{
  "n_layer": 13,
  "d_model": 256,
  "n_head": 4,
  "n_kv_head": 4,
  "head_dim": 64,
  "d_mlp": 1024,
  "vocab_size": 1024,
  "activation": "tanh_gelu",
  "norm": "layernorm",
  "norm_place": "pre",
  "norm_eps": 1e-05,
  "positions": "learned",
  "qk_norm": false,
  "attn_scale": 0.125,
  "bias": "all",
  "tie_embeddings": true,
  "parallel_block": false,
  "init": "uniform",
  "init_std_qkv": 0.0254,
  "init_std_o": 0.0,
  "init_std_up": 0.0254,
  "init_std_down": 0.0,
  "optimizer": "muon",
  "lr": 0.014,
  "lr_mult_qkv": 0.5,
  "lr_mult_o": 3.0,
  "beta1": 0.9,
  "lr_head": 0.00794,
  "warmup_steps": 200,
  "schedule": "wsd",
  "decay_fraction": 1.0,
  "decay_shape": "linear",
  "final_lr_fraction": 0.0,
  "batch_tokens": 32768,
  "seq_len": 2048,
  "doc_mask": true,
  "train_tokens": 414400000,
  "steps": 12647,
  "dataset": "wikipedia_en"
}
Each number is 128 + 32 x the weight over its row's rms, rounded and kept within 0 to 255. Layers, rows and columns count from 0. Numbers have three digits each. The size before them is the row's rms in percent of the matrix's.

# layer 9 attention query, 256x256, rms 0.0925, rows 196-250, columns 128-255
098:106129152059121153159150159132136118155134134090151146144106109102152133158116113071059137155150184147083079107078144072089140148138143147145085124163154105113150158161138137159130158083163095163152090136138139145133177140115173129087167189109141087154196113120141151110143144120117102119119119153083145134115094125174173128077151165157179112083121156106118085102115060076126126112128
105:136135115101087100135157123175123071175152141163089097125113113134158131112114104128136126203150148155144142178248053146045108159128077131136138127146109123138070078146184079170139145133188149184146130095086186098185143097074066099128133134146110131187132145149133122196177115160159110147136131179174160069119151099108107172158125076098086054119178096167146155090147128117145098130115
097:191146070127138131102112125119151041080136145148185142129163132111139105091142100152136160133079143066146110118137121070120164096159131125186131140129127095166150157156145108065111088157086135153116130180128207146119170150127131114111094114112140114189073156082131126118158112085143161138133135145090100138147148119199138105197193113087091102106124202083137104175146103125176155125139
105:117204129098109079149156171153136086084149128118038203111121135117109118167184079135147080136197111087166122117125163143131084138121145120120163183087075148159119119121136125165151149184137131151129074071071111166075132082147142115118180168151120150121159126162168109135113180094087095136144134113118112152111085106061097140157139192195106159131117167122114118140152112108145131128103
096:113067121127221134157118153090141101121171134084121132115184179155114141062082175138111087059136142146103122104158126143126136070136072167152100197144165121087214105130139118107097098146108114150130120123116125107135153114149089112094133117121133107160147126128154119065096076128156110148218122145147147134126114130159174158163103165131145099160092160078117162129130138160171106147142
096:158072150144142145130137178170164108103143128145109099158092126126152096056106100106109140117123069157083140179124113132077155126092139077083131101146067129148125135109103067120152122090128099097134122122129162149139110166117151166165142100107123145108171112111151124126099066169194163127173105137160143173045141185079120146084126141148158175125092142097217162083150137131103175150137
101:112116146152127089124133119153108097154104118111147138157175123105089120144142140132108145137158203146054118101116096118114115116138114024147053089169128120071123179136131134102154120179127100093102089126100122070084193102147116071121129130122194198144065075155081165150169173125178118121153142163076134100116144150136152146147133130165107164088180114143086093137126022152114154139120
117:112089063117116089098165161159150110108168114144087085096168137178118149191112156148134128116125136106096113119097140106168111115114136202082194131148095163207187091121119092174147141152163134137093139156146064166080155114135109147073167177107131122059149121132135196095125122095092135139155160125171059114119131043098096154125100122143140193114146146087179101087132124130145170125118
098:128157114120171102184135148165125148114153092123142165099097107106117132133113201127116094103175126127109106122155110116086069126136131149152166145140088016149082126167103150161151167065148150060153122117113127172107144108173111103088081107125126239126151136142177132110146106056186161157090121159094106180147158085137129179150147118100157136157068159133092156118145092090120203112077
101:148100116118155129125158124145130100136145108111133106120155133084096111118121158099106156180140134117097174124144134196118167118130174157149064133167080091162130083146108091055145136128145141136142121149133041114074130064112150113166099096129119136150070121173158071102166084129147154177143066150162108127155111162121104132116095102071137087215125100156126104155184159150171154073127
101:162141148081085163106143119018154086176159100148120145102091127129140088070127158112038147123174153084139178096152112145137123090172158134081148107125106096113098126106153149135094145141116143101125131149077133155191157087148166126169103142134148218143142129152106120159127113053141141077064136105125103068140135169105094125107103173167133168140145153154102142150109142148101103155164
099:136098034131161151139148136065140126069153106076121123069147080090143091117109086093092125093163153161124156125112128065128093096175117164118133210115160176081107116174144149147151108134147099124114110095052172106103123064160124225063163121118145150102116131148065150153140136144097151125160178111157159103162186184111143187176170123090138165119163103123158149092174082117082134076107
096:077089135137052191153161126164105129153114077139130138154066135166155076112129129116223118132127073182081127074080173094129147099124138129149147129129118089057123216110160123162119131107149206141110098114112078100088110145119102182127129202086080106116154133169138143120102089116146109144153150134143172086137176058161111107115110196126158167109104116134129154177160120125101200176139
101:055127117139158164187162121168133126166134075132123129144137105160130088094151174104121148122139077173161198134126129141122135124163098088161193139117162153074117107101072136136130117077186179196164162124107149151144096140109142118153124151143199121137201124107133093127152141139191079092115113168138083104084155106089127104098121126049131110079089154130167132161096127171157154131095
101:101138107125097090129178185140136074047179150129141127129181098120107132116168091122143084122110144135099150117120167114083096161115198189113090085118122109079117134138156111081123083088148175125104156111121111093146113141120136127107088091098176147192114144162134156180126131068097114079119218130116134123142185143175131128137146123132106115106086164138124123140155105104088110116116
104:153141071157110103068091088154096196103148141151181147079172100093162139124142110156122055135113184103162122116100127133155045142094141109150087153147126123135152131102080121167166042084146154096176108069172110126079223126145174093089175123148116180151153113138161114129196082114124164090116145145137114121094095118134084141157096165150148149138192138134095170123115143067176106130120
098:109112114132154143160150127127120151209125192125132121114087126141181118129179175144099117062129150174143158111130120131096166196083131109121135071101151108147085118123106061107069104136170110142181135155168128103104138110075109080155131144095106074129105214087155114124164144142126119136148136130112137086103123150151152056166138144136133097145122114150180109087114102148148123159109
096:116077142105092169116118090101133113134193132120171169113134117187147092109059161109166069151106162140134167118113124115122150078092093117130136142079069114132115074148147120147150150117120210125142125100143133074148180121181109125181103158143140213097103107149167203107136133185132122136097146090117183123117076103109154110146123206074102146199095131137115100167060102136184166168157
103:082181076079107210143143147113175140097135128136132148124167189124116121182141092104068109179118078108174138125163084125082123151125043137128121112081101176184146160094166123061137136123084129171132024102142102207126113136142114146141134107117134119118139129155107165124076097115149045088158138100116127123122198178148083177119079105129161152142128173133098152170102116109118169118168
111:196101179108198096100163095161128149123112148128110115106143165088116142110135165194126134144166088108195169054167168130135174120129103112129064116135166135147144156112113119164141148113089142121136065091143129179156149119184136127140127127139117131157100138097102117180123132066172091129107123183113151092147150123135095144089110116194045071144121139149122164185112093130192152138146
099:123101149181113138180072130115105121155070094112085113174143127160157146115133149142122131108129136135144121165106114116087147099188060155116104082087124161107073099120124101096150181161167126160126152124146089143112055120094122162133096138126149059070055138117126167088068169165146098140154143121108046089083159132188100145134108161091123117150125122122100124173126093112080132174087
098:090133142086141160104152106108110093114125085142152129092148154122093133143184140115122069097165128119131139186134133149144037095176091039126165127187133172087127122119125126094105104165129131140142155175155166193144085107112144175112141130131186136158142160085135133172129166102153109112155123131161102159074149132140081154136126076110160104104127093135117091145157113116165081136128
102:187084122109131141088072084084102196124081122148120111176097154138118121117112096137095168059147146112138171112074087109155142142112069152160126120104125101171127108150087102125129093165125114137119136152108059121084136100121138133137155147090115078097140097153117124154116154141090160104163102151114153166121129251145135084140135153202160167089086101123065169119147116215156169089153
103:118115099213157147140158110093101147158204130078162107126110164157104126121127121121139061104073122109095088194046095121110166143120090154147154119116124147109137156113144157157127163127117140149171106151122145099194131117079163152162143145161134144132156130118130191138094118150126183080117087165170135148139107137163122088109128097153151114096131190087135068187163205112115207157133
107:126153079103118140158107147119108132111129120131127147143113118062161112136065073087162134158122176125094109116174096123112139091132101134128088081179165134116123165174122074128099119113146070180135060096099206137163093192090154139112162107127134122110211135119090120107173109098133067146156098141147114126062183137090097086089152114230120093161133107130134155103121130125118169112077
092:052138117143127102095076103144132140121168117141122128101082124111136154172094164125145152199172137115142118133124111082106044136116150126165116166069113085092127127136153125158157186151127060176093081176127170127144096110141114099104148193225155173149159175168122090117122095059100121155094150140177140124116119161061100096149170159116134075132200126134134133171110111117105152104172
102:205092186135141141123126084172154151150111150109084155128127075156158159199088153086107095102086137174113197125125060140119097169110120068106137140120103122138153152113125099159145077159071124166125179183115114093116121094079146093113107147096069168120100160166146100120139153118194061153119086116119139035139150165102080132115091105083113130131134057146122129133073056101148099188133
104:139116090155105102169096136121160100145066170108147177126100102192152092149092171161210110116095190154052139134158116183094107166115112066130193114104141167114128160157138183154104144111124118175127084161108107144104116113141157089140102087052120143181101130122061197147137152120164156193088113128149187117125033118071137161109144158155126117139106138169221147138133161149086162135177
101:111168117111133187120120140118103152142136157103158101101115114112110117079201145099093149113135147163160112110111169155066135095096112128105102116122207123169156133147181231154104095126127067061147090175147182155112113113143155193133135105119073098139129136160133169114172138145141123073148140088088115138092104124147126146142075129096122112171110120093033123125168150167126147140159
112:108183077073140129148147114155144155113205128134131123141065067118174131123101112126189127123095133126173129126195072066170170094092133072126132136142068113163148139094025130110160157187142135099141156115135138139103147130083186126129131114200111117105146139126113134196119152119179165152092162101145125104143139099119120110103169086163148107128159112170158146108137098083090164145095
096:122101074109122109170182147140170139171106089139138089093077091171096080104041191068129166085101157176160056090174111133145164161159076113078186151112173131171082177122139125131116149096158154090132136099137143091173108129104095136139133142129089192146129145101174148130119174118155135153146149108130112145162099090083128062156127146132109154127122126053104143107115169148058163116174
100:154122110134140149167055130167120168135120121180121174135106106188134146120131198052062110128185122095088110165132101134111152138189035128150097174150113142123161102151197141102150116131112115129163101114111129132152136135087177188158111145081141117089081128126129130161076161100211144152123136099130160151122122091140125098039130080135163182137143164120117109078105102119116099074103
109:059124103124081178128134114152145115108181165175056143166179161128110129095113096123142125116119131065156084119141107095161125145101197158102129131078146114103119152113153152117117153092136164085197122119097164084112101142163099196079140092222119160117129127119137115082203068175114103109158138107181136155118167110111148143157086069099163190125135152144080120081148162150148086096080
105:134112090147133088123138090112078125139130143124096153129138113138126085115191103095123177118145105220127105122164146050148169166114104052075147113115117117069109120138111162126058117096150145165144108153168178108105090096178142092138127144169183108142140139100116154109147105109132118124115149119187169158193145118130095092115139172113100131140118110089138120141132120083174108110159
097:145137093148097097116161147139086080077114173131109165150100125092082105135090160103208099108152124073142168138113158090177120097106107177154116140155117137118163222106104143108139156110116106149091118145143099102119087109126133122071122041149118076050145160158142133112188128149119150125151105142074132112136150127151154204147144104143152206178130070119080122092180137106116133181153
107:129130163097134128075173194155163099130197122101067197109080129135129148136138092136100136137161129099131132073085123134125086118135082225164108148098130202154152125173104128111120090119187131177154136096117132149105145098154154104149144094165163128106127133138148082133147130158130038174074116089137117159138136123116169106161140099117098147180097123138101126065115086108150096132136
105:090179163150063127149166065094134126180083080148168183121175120111135143061140085099123122128124125119123088104134111143089133151165162154172111116104133116106100139117123115067177127153094155110108154137054165166145176179169100147158148150067123166109154156115177099120152142144121146106130142094182117170092057088111114118139186116117204110139157162118113179117136168166173152191137
098:126130093125161116153117140138148112188125109153054115083066201127140123171124124186145106148118164167117139148099147169134125122076130028206123112111129061169106112121100132104140139085090128134175141167074134107124154092140078128186130131069214158160117132103106150112115171124131125134082152121121147131106126119143152103124116155168137093096122188116169110091106136172149143113156
105:116116122105097038172133135155133120089120154103118100114173108094089146073113111124097121113131135139136135193148102123118083133165093154112192129134156109109118121159111184065137155181139199107133092103111146083135127130169203083100087111124178135153075094139176183168112095131140147154124175106166034089183134136096204126214145183102215126131143153114148114113116066118145119173150
092:103175151092166119101092141123099180086146166130094178065144131100134155128144116143112099136151019129170082103143094095112178158103150175068138092112120155127156165112105151117123139181194086142086134104146088144127167105125128148092140102098093094150088146179151181103156090144110131112146171143111077128090191158088133123105136109069113149131134151058130118064157167100103181147081
102:131105142139115157167170116113150100174135141179101153097085089118094119130095172123104140121168136118123099091196156137073131101121120124123089111176151127111126152124145105108149100113128164132146072156124135176078149147067125135135096170124115240123144174174077174138031185167142110070169066161160168115122114069123148101077185111151131126110164105121129129101144130133094113083158
098:142073121140146065095116152120115111132086163131120093128123162116181104093070140127149102138132173081144134070147122124115098112144128205060092140083090125058136102168206139105111135144098132151075104052173101066126172155093136152058124117086177150148156064140090055125171120093106133141199139064123133137149158173080107161097162145110154138125108167112124106111106176124130096129095
105:116131184133172124122107167078109191205149095165186110153147109133110168112149114133155143165093122073118132148146090140121146137084081127117139076091112099100122097082080097184141109090093166159119114072118125114086140101120171149151085192161100138165130141097119142156117167074140194135079112161104136166147099125159124131113127107113119074142166072094154084140119140156126157152096
104:151135157140183167138129131131090143131155093118126171154140121104165139070091098163127157165061118127139091151101140204125120037142122115118085137192057190062115125033125122178072096162073117133117116132054098101128119150147134116132122100154151113152108130180140110141151140171141116106153105113151138151129090138134094069167095167124133131065084130090115143117161145096106200148120
098:094146127141185155123151121193146161094125134101155109139081118190114122154110138156192114163130127163110097080124087113128141056132099149138152119143147151106149141112141161069108110136167095176130122117130134163078087139130103084128118089105174085043169133138132124094089142130137114148169151134161177130115106075114107101145142132132156132096128146166165134112165125190126086093131
096:115086122118085108148098116119134118145064148112109118147129070113137159138120201104176137140130127120138169180170141167107193118163097126145136118153135112094098078150104095090155110094128126145073131133069143099128111173119120099078107131088133180193082146166135064153183124071131160099159103210109074124091166101141108180141057114166103146082157120146072108147097147082138079158106
107:127076223134092180096122075129134124131125108138156182157176162095194157068150102100181111137138118117163092144145136135126136149174141158128093128125133186171101133158124144151146098140102137083098110128145074152093112148090107121164138179191101086125103162140119162174115069148155145156142144095137157153133113133104123105092120155117135084129124098108134182126097105106144105179167
099:150109127083155141080178125137106146107126156095123159119097194116139071121102117150141143148077111139116128180142182124129142111117154148155079170144131105090071146112076181155193133059102135080145160129138115164149153118141060068104132145109124136159085178129149152209172113123099115122160162076137127112076157127136129134090087103154131113094109122149146124118121093123146135118141
109:121153082146178130134162135131119146157179119156100141172159094108125161157133176108176110143141140154159159130181130125129073138099173116143076137071103159146144121201148114137144111120154154098108116135103152106168141149078135143084141097162123141158129163074113116085102119155042156118094107155165028082098147147134093113144114132152066121182138071140086143100076123082111141125165
107:152118129162182088188173158137166140114069171091114103122120166118144107104083052132140110156155185196081055150065111134131115060143131177106096103116125152110069133076138147065110108166157123145166123124112177111092171111126135152213135118129120067105121171151108149146116145035110142135108168143117077092074087133162078095161125136098138121099110105202085158202078118091124139138184
103:160157169118099163140142089148139136128117095135122154119166143126121149130161139143159100141124147128065152123180114139150135125193119098164152065179092123115099170086116143163180098088069055151104144130077152110124138156165137140101144113114129091150069095100129127174147197128171136113109128078111174125108092108058095103082177189214128148138112100151155175156112135171147125173067
101:167164090142163219143136119137123134144072142047117134109184119162093095120092098100152133150168149096067096139154159096120099106140139143146133153177081079165090084138134144101091109091156117149111090120137141111160153085149150171160124089093125152151163102068145149155127154104131162115091108153115159164203131124176144126082155083142174101101187116110095174110119142082129091160138
095:146070114112153046055138099153086057152108107102091170102140101170190108149166133138143157086113139112128115159151118127125110164192075123119153121159146085130111114076105168153154100124143100133131186107106133073127079103108098126129106118077123174172174143137125135109098180155100166178124147127133186214115094103132124128153129160113154133116068105187122100123075113095114154131175
104:176174106173096121126120099174072019108124161104105089085136125141164108116085147170080106119120200143145218164120176064140165167130144081095105171120140153130095156118075151120102072145134124147127116151133176159134103080117116167143059075140124156142190128111112153118167142076099102136122100177129113180119053138125186074070181150213126133124163138118156102109165154081118139169101
102:135161134116113135134136161122121098052141143057099111113115139123088133115213142128132122132119124117125122109084128146165136120109107155180130131191142154138160118154143124110141131123048116160148172127154113126167146173084135106117142121165111195112100154123141112140123101045135107176161145166081149104125146128122163159098075159119143134157155133167111131115130145197172088154091
# layer 9 attention key, 256x256, rms 0.0936, rows 196-249, columns 128-255
100:109157103088137190126146122102138129160120150130146126102128125118209107122082152128147177138126171170127092098130154077116127099082180167105094149139171136143120150153116163106096126095146087095193099189188106111113162074105089154077085120085124094094106106144062113128145143143113085118150132155145185089121105135127135158114103103064121133076122176079113093090073098096135104088168
101:138062091095170134109129117114160166139159099136101132153161060060161145142135104123205120146132125120160079143236073126102134152171101126200103115194120097165107061120145108157159100134188141134133132114114193125137127152065083162096097130136143137145182133171105110135119096124120138159136071151188110146097140127102105146143163130084157177139195087142141060166156138105111129094175
093:177122082144128132121053136102137058109122147106134153152184161154160130096138128126135148154119131127117159122065114143118120154144177106208116111144079091197137129137076124043136038158199166146155111102102181173173177161169123116117124138073101102133117150060171107091178162156112163158073190122111118113115128120142134179205137101134141138124107131106101128147132112159122138089150
098:112135123100034123156241150104125080112147111022106135132138112127170177156140093170195107101119135112127100112219125137141106111088184097151137195135107157153138114165134142156148148140093128083138159114170088137128184110141159105139151134119103122134073131137083089164094180158154132122121153100099109111131140105068121186118134158136105109111123187169155195153142104122124152150110
096:065139090142138145093121138099156151097156130115101075069136144204163150087121133097109124141144127134119179121091170144086163093103125148116087145154174107084166072109113138059136091119067103130163090135104143061081169154154135152116134120136102115146151070133215110098095105139150076120117111146105147114134130130214130160134075090114147135185133164146105134094190179133163119154133
097:103121187127137154140177148112131132138099140118139151164077085106117120085111150154094187152095112117112136103149077090118130116104166088090182146152085108160116191062162051142106104128142133136138083154128140126161061165108174128158163102164129137135145162127129154092090107097174053147073090135141198114052067170133110110124165153164151124137082110207187135171112110127037140132147
099:131119094121124104121110160150111124177121126100127126135160157066096167107131112143096152177133182193094170102114134146053134177118105116199077096141192129107107156126087176104168173125137104098145109098115128102101145039204077105083140106152132144168086141114085108165115106120141144137149092134079109134119150115121146115166143114158132136125153095174087115096114032182119110136145
111:128162076101146109076174130122126092089141071129139101101180130132107178248126153151131169152163117084110111173132149111159151092125140120037208155129132155239190122145170100152180105139112143150151169127141035123128166163097116152085125152139098117142144151119126199116093139102097116145135160129158068098111123074129125089151097088133120177103129145115108115155082128122103143118130
097:149152133103100125154211170154097148187172096126152157113075102149099077115128140116166106085168141134092143138140157132091095157118134139206154143132097102106116084119136116091128117080195091081133142132156079142150147069166099072080082114135146166081127096113128126098133089135088172155090122127162131079123147131117141159155159116127167103142180200192068195151147067071054129115090
099:188132052113146088133108086170117116154174165144118136083127165158084135148091174085128107155161135120062132064178137141101107134136162157176099103116110081152108150086100091124139179120115167175100105133100107157103145061138141087171154158128136093142153110128131150076104089119131126164169097163123099102168154080133080087093085130163170127200126128189085166141199126132150144093135
101:139082132118133161152112131066110081154158140163104143136172131113151085093130126136094088040157138122123137162131113098169144138124145111135156134157114182172163079189178124110108119146094125152114138178104108104147098092147096167168172092142144186090172174144121166138059083088178185117152140097171146112164129113142094163125181143134106135146130108142123105105184096180142140113156
102:119156160137152088092192107153120099121118092126151158111171109103144132163154102038091177085160183127136165200073093089180085099165082094090101156152149141087102141136130113130164091158173080125149091107091135111126092077156119133121119197172150123122175168139146125144130098140108072115169145081117115193085109162123114100143114124142148090110157158064100140099148095161133075097171
092:094081093128078124183122075147140142133034108111113122173130169114146132125164138159208106155135081216135138092106137096101085099073194182130193105090134131160149137118142171158146195132149104142148140130136186103086104148147147103137145183141139092159109124123120117104122109127096112140134115141109130099081088111148137135134114154121131143073019101143117134159171073129116123140235
105:106175105149101203185157113124106127143144013066177133126122144142152077103151148112144131178114039105146143134172143101125146107137133208140187094137130165078122110157135121079110180122113227098085155150146163133126100208100131136143112144140142132116144092146156117123124145156088116139128065119115095089180105142126040099168090179113166097116116112119147070198132140161129152084125
101:102070120136133138114176156084158051118087122094149135133074088136129111130111083089151087132127149152108137167133159092149158136184227162201076075133140127082099154150185098112094134129170140155132163131047120088157116157094143152106134115138114116139078163182067134138114134122136104097154163116130136131176144114104137096192102095090157135176128143160125139108124112087120184085094
109:172110152122077117132138051142096164136132172126174107167112133156129196114095111155128067130102138113188118163126071088109097138161157124125051147116125131138151125200114130160190123090097149061154111103128198103127193128195167061096148151101103133141139097139126101123157125131069117087078099153170178141158123124135075159161079129162148053118179099130102194150129149113175103123068
091:146131090137145079139097105129122162122077109108165122130087151143156157126145131116059115065112093149085100156095098137152159116107163131096112151074142141090111133114119151132088098163208166175156143162101149115089116138106129108131080097083095080059119127100140097135153120157140124201163152082129100114147153157120150060098181145096175083134167098155175112128114081154128202134135
095:097121083156096113156104183155097168141145175126157183101142168153154084078124151115103073113136109163149192098118120126148135131095145133151113137115050131157130125183128151140126213129144135140132129110154168117127140110138107136135112171120126148105082154111155199117122114161079189139137135092139199129142083105109135155172149082090124134152088176140101120112136157149157102137134
103:081134127071108181153119118150211111125128140114136115171124231126138080152157200104099080144149077126116152088143122133137155108144068108145130092109140147099129205109143108129164159096100114166103111078110137187172077087153119107154138118069113069128152137163128119142139071125186071139131175158140120101116152136156121157138108103127141157139097164142105199131104114104130105141206
103:182085196092139124157143158136165153137058136199085208122151133102079128087138141143114181165152135124077157131144177137103116151126106079122156129144092113084121113145092166188157084086128150097092091159111109188143136121172145177128154118190067192100135149086086059172158120125114126153143154144166083124082112111177128146126063065118091108133161096135165138144127152099158135102183
097:137064156176078137172139109125130166073098107100090097112166097132154123173129187157143155103135121138140062123053082173119137033121065100137135101044074153056143109155121132078129165157157123169138145091097137079159130120057117130174127165120149142156098116124138085114097144126130130115160147089127053080100145092160076154126123082135141172125083141140116150162122128106108149174143
095:139131096151093172136117116088131111112138062143091160178179174135130154113181144161087093137209125127118124151121133111083082094188101118138075168141125153125111083078188168080074128151173132119120115162125130173081132132118184127114181104141113061139109143111144143187086117136152080131143073162133129151112178150144095148148158131091131057104120116105127093165127120086094090164152
100:066083143081138138093084106086130120124094138133168095151089196144133101190113101130083113089128156108138169123123133119160133099134150140122142128096121108166199102117071111111156118142112126144087081109082114118074134104161125107191177136109186140063135072148153140167144169119137137144149073145157149149132153156148142090154125134125159160059131118097155157186117114203091128110117
099:169165137082100179153172128098102107147134147112097142072135115167135150121176118199095147150077099118108149140133107120087130143126139147160183144079178176084157072124081136135087192172149149189168118157137187136183078091101111150128132166135143099107176166155171141102158131138122102160120138116154118170133137083146099132113063092123111120104096137119189097128113177140105148105146
105:111104163111128149171099155164149105134120131122124154197151169132135136136112053103128184129138099172100139185147102124069143127123111142143115117181177083114153161185075063142130146071166082179160126075113102183163095162095152098136105110103087170126201125101076111087093111108135067120123097118150140095080133154140136109125163064184142066139145125142168182065120113162087148090051
089:127078184150122091120168146150121146081103155130117082142174145116146141188136107149189171176111144099141122117168115110079134126137097097129119168183076096122073119144171157100119178072145100144101120119165121065093086053126114117086127133102128118083128136181191067064036110122109163174159123096145127178126120096135137144172145189060140128119181072094099145176121143155134161109093
098:171132154090119145174099133153127160140151106114098083090168132158158127121111122107104162138065143097117164110114133154104067154137121121098150163115061170134162153150097064156154148120061151144097138119112141124113095147139103121106153106118082147183126146163095060132151182196112184201140056158100129090141166190120086060114118070115178158147110110093112128122090077080146103145109
103:120168123147130095104124106170134133143131118086067161148115129113076094117133144136176108089123157091142142160154105169098148171071112145125185144099105109153134165147113162140115109127151118126079112140132133103106085110138099150099109115102123087138113128148078118085080144119143101128115092135124225195110088127058143128151165169190079136150102168142126132125111140128115143174116
101:119112094127169176121132146115178121145149125130145093125165128166153133053178144099082136112158151161164131112081171192121136106118156090090075089121155120079129106149162194157097097144187111119111115111131170117070142077131119155166160139095054074136104142149141171076141136159104120091160110140146168101100160144171162090136141136164073143153073094096078138127148143129152216132160
107:192157112113113136104137089134161079136169122145110153113076073136110112161127150138173086110115086175130152183201149108183103094080113098148117128180059130203140131111078111128080152126163124123136153087115133128090108073119161151136166155150154123045112154124063118148068153105093127170103097145126165118160090079132102110104178118185139160111188114143096194111111114063082114115115
096:096097144141083165162163125180144110163146128116081161098110142195105104057105124086127081055153131112083097150148175100129151111124074099102143141096150145150151174139148150153059144099196105128138164096164148120191108114106146120096131142103124191122134108097148147131094169134115122164117177062165115164191104083134166073144102102145134147106134074090141093124117131157131075142174
101:204068135094119161171128119176119114130041128137152183171162103124095148144097172123079119088129081068109170128084071136056175109144088076166106165142129109145150132137179131117075144174110114155087088140134158104104116157098136108090132141096157065088084118151121123148130188151160111144157157134111215164140168088134140109082116083155157126133099122107137132139120145108062061067099
105:110117134103076101078151111163151117155138150117078109200113121158145124134146083130100073125127128119191120081154150164170135146101144111112101129119148092065129126114131126118144161094151180088204097131096164099149095168136208123088124163181149132105133106107159107108156105103156120060138164163163086141126115136161133104133125135153175132106131126150155122147131183113161116098153
102:056196075161138086178070048165087176129139142149104118124116097129149087112129128090157164174129140188186119105150158092122131143056148085082156141115110109100126148137148127084075125175136135186113115155165113133093137082149167157150110118159129136166117130057120110133149146132144144144104140142167158137154087157134137131189088187155110079108116139071167083115117103063192082040172
100:156157116124123123116086064084098132101110124077175148083121122167099112120082150121071163158109133088151144170143146064073149157143157101183159137178106131122207170122136146122162149195142098168148136171181170129163136096101171075092142111107159130156120129134132148150208081138109108099056084136112163095148120120173143147147132150129134154115165082128106164118153085081141119140104
104:161158156108142134128166133143151052135165117094098145101090155171103108150120102150107114187184113113132142144106154135102080131133099128124147153182075132122146153199126074159164084127130112148157121060098138144035113088117145115121092107179139157110145104153145104195127152124195067111100118125134115133104190108090156110087137124097121139164109104163112160116155066118184189092109
105:087114120169116151101125106096174178174105081074189158114161140126180099090156105153073089115089157105130108136153120147104151131125169128168112148078136054135100130106152148089149110113100131096110130111157135206109146139192091181142131170097078203053133099167156131143152136152118123074157117139150168156145151108121105104127141094140156127156120129130095094166166101107131092151151
100:149110127138171083121044139184067178124125127095110089105044178150066074176175161160122145168094178148123104138109101168124177136112182007155126152129129057161159123159051182085124132139142132104174187149149133136108196125171106129162130124137149118071110108159111151133103115104127127192089150151094146196104108180112096153109165108141115108090110146080169100100103123209164134114106
101:139122121146102053118075140139074119064097098092130131176153078107138168109148099089130106184147143137159146153149158164153170131153131141116148130188150146138127092152151087064170137192149155106054155124096122117150110083178153095101115082092163139141103130165147129118147108101068125121169181131154113124162175124123158135157104105109213150127164093157145107095151102136182098164107
094:129168170112132105119040150168182150058149134116151122110129122141150171127114161166154097182149098121139109113115108105090114127121172151107093133150128174102110119158135137148123161167148089143101075100161099121138112150098145096116195080181091117148143080157112156084140068117130091094113163130159067100113086086094149113147132127134134130146153129087189163083141124066080193082136
094:127093068139163171163181102152187116141130144193118099149070082174125154100040134118095205076191146197125125121184129111117168144142135103179141129149117144118142117140080165120141155166154105111155104147125113179119139167047084123160049153141160145112153117167153087141115086138153187154114101144120196160107132082137115138058101122125188074103065074136135095148156085128101161145182
092:128127164134206079076153199109160109161069172129174108133146153093119161132100179089151068159151171165126104122127135178099082132149139153074098120143180109066124128116226133092120104115145140162146069072123111047133157169122151126140182143088128164185236073101093125120136076094108114138135117099123101108126096137169119121124109126126138075146156116104145089153069167154139124104118
104:175173145134152146134122169139091189176159152158124065129113097125112233131154115145133135185131140125067141096124148078143140107127137108163127132044128102093160062104136073143091110104109105109074180122108114148116099157127083160191055112135135121104135111135073112131159134169104113185080113097118102103111121028155088160096102169140151086086103075154139141136077144160138145138119
100:143124120128212206112111136139102141154107049110179127155132166112129212131125121125157166180161136128124111129100154150124141112119137133126114086214080179078079131116088142119078122131115104120139145111129139121141096086153107128183120155124122119162123140087139167132140151149127110032121131073121134156135120164135065125110079162156122106075126105129148100133150152127127145141074
097:054140152121131113115142127149150148150101105153166134158159082177123130160124090177147133124137063142109119136102082126137164141105036145167190107161128124125209130088165161117109125159148131141156094075106098162085143180060114137141068116102075085064170104133091097112123122151174095151120096150157156129127142115123122099144162126135122095114140098173181188128108158174105098118108
098:154054074108087098174095179183096154107089143116076136128150124120098146114136130088205097128202138060090098129142129184132145124152058164147118078108193082114117110120123108086156105128155120141071088111066156102074113178143137101102125101121196127196124178138108114138133191060142180113143102175121160208102149116131101172152084097102114133153142131076087126157067156065099097165114
100:136111129134138191147112131087125182042110089183094173176173111150171117137116110130131105132159116122133130047159114158123056141112080127155135146153103174149093149111145135194151073126113147085106168115114171224089171082163087092129120144131151120094136135154101132087125119122115122105120178080089199140130150107057144170112048109133145086116136064108108150129112142168126157140140
101:170124111105134072087172102132099137142127105044130173083111138114100120136157131170142181131159079165053100099163159149114143144141178140151083151140141109125121087113100162154141117115090145096157126144176116139156183120143054153121198165049100151136140174134156161123109109115103135180184139131108162101157118141119055129089094150161158083113117154138110128059143087149150102073102
108:165089076179185089101125112112139131201174142159116142191158145086166130177137154127171148151181125108182143159160129156141109178170093107120135074116095162085155135152094052125111096142231120113091097121120143132183125103062085122119167102144121114152112125079120143093116098156050145138104139115094108111148098139151147054180146122102048115160144122125117145092119116119158158143158
106:132113122140169085179179143131129131059131148110123092141161089109087120085133048106142118132107178160125145120074149130092133097083106170125129060096102105111136130113111120067170106123151105164156118183137181098093127087163137153192119171140094076165147127197156155182133173151091178149132133102129090158120079137137108122147080122068168068145106116141098126206145042143119145126153
097:145175144081130139152127088165098121091068101084106126165137143180125082174164138116173100148081124095101179170154139108151110101127176088180124114180135118109084148137094174131110132109084074088085123157107193149133151152175084109077117185115097136119161138136154123129158164117165125134180100128108128131129062153056094122142183120199178147179095098170145130135074087190141132168043
098:164175151131129146095128126176108116159155127143093052135170107165132089120151084061081139081145156102062083147154180141147092124144183118145170138134088104136125103089134185101089156132151152133182080163145109167194190090143170143057104121144109081147126086126106161117147113172160073119127098120114169171190116125177161130150143079105130099122135131142188109106112120088146138107091
101:100141097175123099057114172153101078155124086043141153129093128119145113190149138085141127064131166097078092075124147124092145099188151137092108147100169129153099101103107161176137090112151096106101124185134126071058123114113120126140150080100132134152144187121108168156126109179164108124130116154162211140133140131098148157182083126118161138101081100166143122100106112116098117102225
102:205173099150095107149121183130086069088090143075096080070132161141178105097103118115085119140112204111104173177167101072126137119076130113110125179174127149103153140105108135089138096161129128182122176148080159119146134093117121132107161078162136165136165134088071061134135139075119124105125153114166131121096117132080136097105137177171077142114075103117144162083133177131122063091088